config.yaml
num_hidden_layers: 13
hidden_size: 64
num_attention_heads: 2
num_key_value_heads: 1
head_dim: 32
intermediate_size: 192
vocab_size: 4096
hidden_act: "swiglu"
norm: "rmsnorm"
norm_place: "pre"
norm_eps: 1e-05
positions: "rope"
rope_theta: 10000.0
rope_fraction: 1.0
qk_norm: false
attn_scale: 0.177
bias: "qkv"
tie_word_embeddings: true
parallel_block: false
init: "normal"
init_std_qkv: 0.133
init_std_o: 0.026
init_std_up: 0.133
init_std_down: 0.015
optimizer: "muon_variant"
learning_rate: 0.00517
lr_mult_o: 2.0
lr_mult_down: 2.0
beta1: 0.95
lr_head: 0.00738
max_grad_norm: 1.0
warmup_steps: 200
schedule: "wsd"
decay_fraction: 0.632
decay_shape: "linear"
final_lr_fraction: 0.1
batch_tokens: 16384
max_seq_len: 768
doc_mask: true
train_tokens: 130000000
max_steps: 7935
dataset: "wikipedia_en"
Each number is 128 + 32 x the weight over its row's rms, rounded and kept within 0 to 255. Layers, rows and columns count from 0. Numbers have three digits each. The size before them is the row's rms in percent of the matrix's.

# layer 8 MLP down (transposed), 192x64, rms 0.227, rows 140-154, columns 0-63
105:121139091139159158106114123120133157120118195208083090141124151126173137092097149154107144097198150123127088088147117134156138085109112175157120091183162113071175108152105111102078205130133139
093:140141160137120118117152081154116033185125136148111149076146131097128106140145166142061164086166159115125176129169158159116133107172098114179046110119129132148115162118133076169065138124110148
089:118105158166115129110106140150121176128175136137110163159112078090056200071108091095149144115146149107124166123228108140178117087138114100088143096157153133084068099133155134116130096146135155
095:162163126162067165086150153165068118182123169155114129118142148102112085126090099087132052134143124078126143080099089130084162159089168119096090118124061127160169147175083136117127124136105119
103:079149074145066082131143132146107158097173130174139078100164123139102135116174145094110133193143159112126096150135120153164148140172072115134130136118123090111159118160163077151110109159142020
085:145136114103129155122146085163101095111135160144165084176141097106108060147176120107136090127160113132130138085081148127143086125121160112187196095196134080158157125140167168131157090072193140
099:126146183123134126146136114143095058122094142108081107116106131128158129128096161163136142165166172088097087107243142146080127160103134086157122079117099114094134140113174072112101170141088157
100:130128206161135143148166156101087150112091101105151126116102111124124096141137085169127101089119078158089140172127078123081116136152073167101104140131125135153173088040203096124086147160105136
089:132131099154102116148127094195087174108145128199130145157158144135130177049091161076139104153117120130122107099111105127208089170111150120105175148119091163064157132133128067097123125137112165
108:188077076126122238134116161167148081108085146126128149127115120107166138133076173150106139153141098157124114132121160146132179109091128122135169116136122132113161097100210142144064140125184137
133:083116127140162176124113100164110154080148102103144119166159121118139040162070162086109106108075137090133095154090153099151106146088188147122150129126069132078166093132103118194126134133177114
102:083118179124152094131140154123131173141128111100095160123091084101130112138091143139046124182163121147166148180113150140121109171115155064163115155155160036119130106113136143110060174148121172
093:144155134108192188153140151150136133145148118120148100146090149079101093091113108204126146177134129129105144149176168148052144070128146154074145098171133093113171085136154194133129145098156094
092:126130172161138119135127053134115163145148111133134151156158091139153078157139101132143164102074137091079069146042124083148140079159113097139035094189091137144133137125156114133111145150151143
104:131130101091163114142134126135143124164102119166147077154103167145135140193112131122135162171083168137035123157112163160155183160164118086096089089185126087113161088152196109133141120081108129
# layer 8 MLP gate, 192x64, rms 0.204, rows 141-154, columns 0-63
105:120072163119139140098117112146083127141159117121158174143107124108178100126097113151070141095115153197078157134080168189166093128108163126124097190163121076133128153148048104149134081102155106
078:140129198097153126086134123117148122127163122136100148090156099113150218163155127000177175110109149098120153142160133186123202117128117151124141125130138106120134152123139117127139135165112137
100:125160164142100137084129137046095116107091109159095047120121139092072094092166119132093143156133106069088138092100078103160068167134132123121104107107135137164140082124180112148158161092086124
109:077203106128153128158107151159109087123059113149161097083094134095147112158120115170151107148087158101130097081144135104111105156055139179146113133079149180143105094133148102063167109159135090
103:176097128181120139161111143143134154146163111129121198109163119177109137133057156129089140116065139073116139160132122154088203164184191167156132143085143145117133150137108099150087090081132149
107:047152170135142116118153091147128134090172087197107127149104131193096150180143087127069146087069143114159119123119075209158133143131090127140153140134166094133105106129109136105145149094099166
102:115099165166114202088138072102091109157158137123078104142095125167054142169143116164144114065118139156104167176116116117143105145141121223149099160146104117144121125156144131083093105139095083
109:067131097137155117130150133118117076123148087117168138089157179026102146150142092149076108151134095057148074132134141087093190133122142130177142155087170106136129114119164113123146098091123169
113:132092162114108132188131137084148182187152170062104119086103158125204140136119145138145058209143145125172147163100128100088131116112140155175118183139130087113133094108126102147131137115084109
095:099157140122062111128142081100100157170133153143128108105123189115081082172153120154114117142175105108170113129123089075164121080163065133095076177102133155149120130083109184104167118176086141
094:150115084123106124125080139115138108136087145150138123164136066148192148144163121116180138100119151153138118114128089165158188131163094182115022159140087152180119127127115112099118115149170052
104:122146140109138128122137127137137127117108161153105089090115149125055117125055117101135137103190130163106101126097030149097164116183114114128113049108139196152127134155141201136127149170160155
093:080140157127188153187131135127138153111190139151174107079057128085156181140171124118168109152118130143126164096111102161105110157146156157079176116112093105162127087121121196189089131129098118
105:102152102101168092129123145077166178116199092131148107153144126141122142123100109127170042156138052136154126141105074101107091159177122132126097123152108131154100169145172098105190160102087161
# layer 8 MLP up, 192x64, rms 0.206, rows 141-154, columns 0-63
096:153124107132090174059145168112086173095107151132152109104129112094147126149086178185149111144154169146110216100177097089130164109179155112113134101077093159138154158126127142092139094127126065
082:128150206115128098105116116113149119064144121156076163120137165138198075199104170072087138077163128161147141114130093111106193129116072114121130103154096136170118145147074139142123111130119169
099:159114163053144109144118125052166179163101117117114157114159144090076120123108088101155099168140099089080065082165117146095155133144086123126099130131135128177121117162155131143132197167132071
104:190123142114180141143119156169091116155098091101089128121104082124078138164163120103139100084092112148147108094099138169098107181053144140152120065167079163167132127116101086171157142188126149
094:129127090131140128087179099084080122177115125094143121115153135110127113125144065130052161126135132099109147115083111106116103128121228157213137098171172160147121109132162060141130140137098158
092:124129142109125081170093134108092131079123102144198153093163090085099158099152129116110170099107118114164118195140174136142135170108124097180116095067124108118196051167120137120159114116180113
100:119145175181152115142105084082116135164118088142112122121069143100118144159163085139175139117134060170134154141140097127126158103119108108089084170108073096094087135189153113086216146160154129
099:111130113143173107168094112170166088127123088149149112118055099144129136217077136182089112131070129123094119119177149098108146125153119089123153153097086116113098077120114100174146065139100175
131:126133091171134148153163101069113119146126137062121086198161111125163141116149112189152160132083150189126143189165061129119123117095127122201145174131140088111171103142138158137091107159103099
126:080110068162144087149130150102122117153148108096161130098143143133212124117119140127095139111120162115199159111108081120142124202104141163048143071171185099114089086155094138106123152112130122
102:095157134138144113130087159176068139128119094151116114138170121175106154131075130125123112090130067134107172101115097155140078123142052163166149070130157119155100138154188109150083140181093061
098:107092102129166139112117161144092132139122100125097060126117151110074123118135169095100094189135137108090154113140186096114086098074168146082155173151189187196129129135127186121173121100152135
099:148124126115126046089122086114169203118192099103164126113129084165155106116110100129119107153167115082127097178106060115160126124136096100139128131155132087082120171128176120174195159113145154
113:148183144168153160115082148153172107175156110098135094134146188191103178148150138144135110153149145161093138124119123101092060097169112139106131156166079103131118090090122202146136062103169127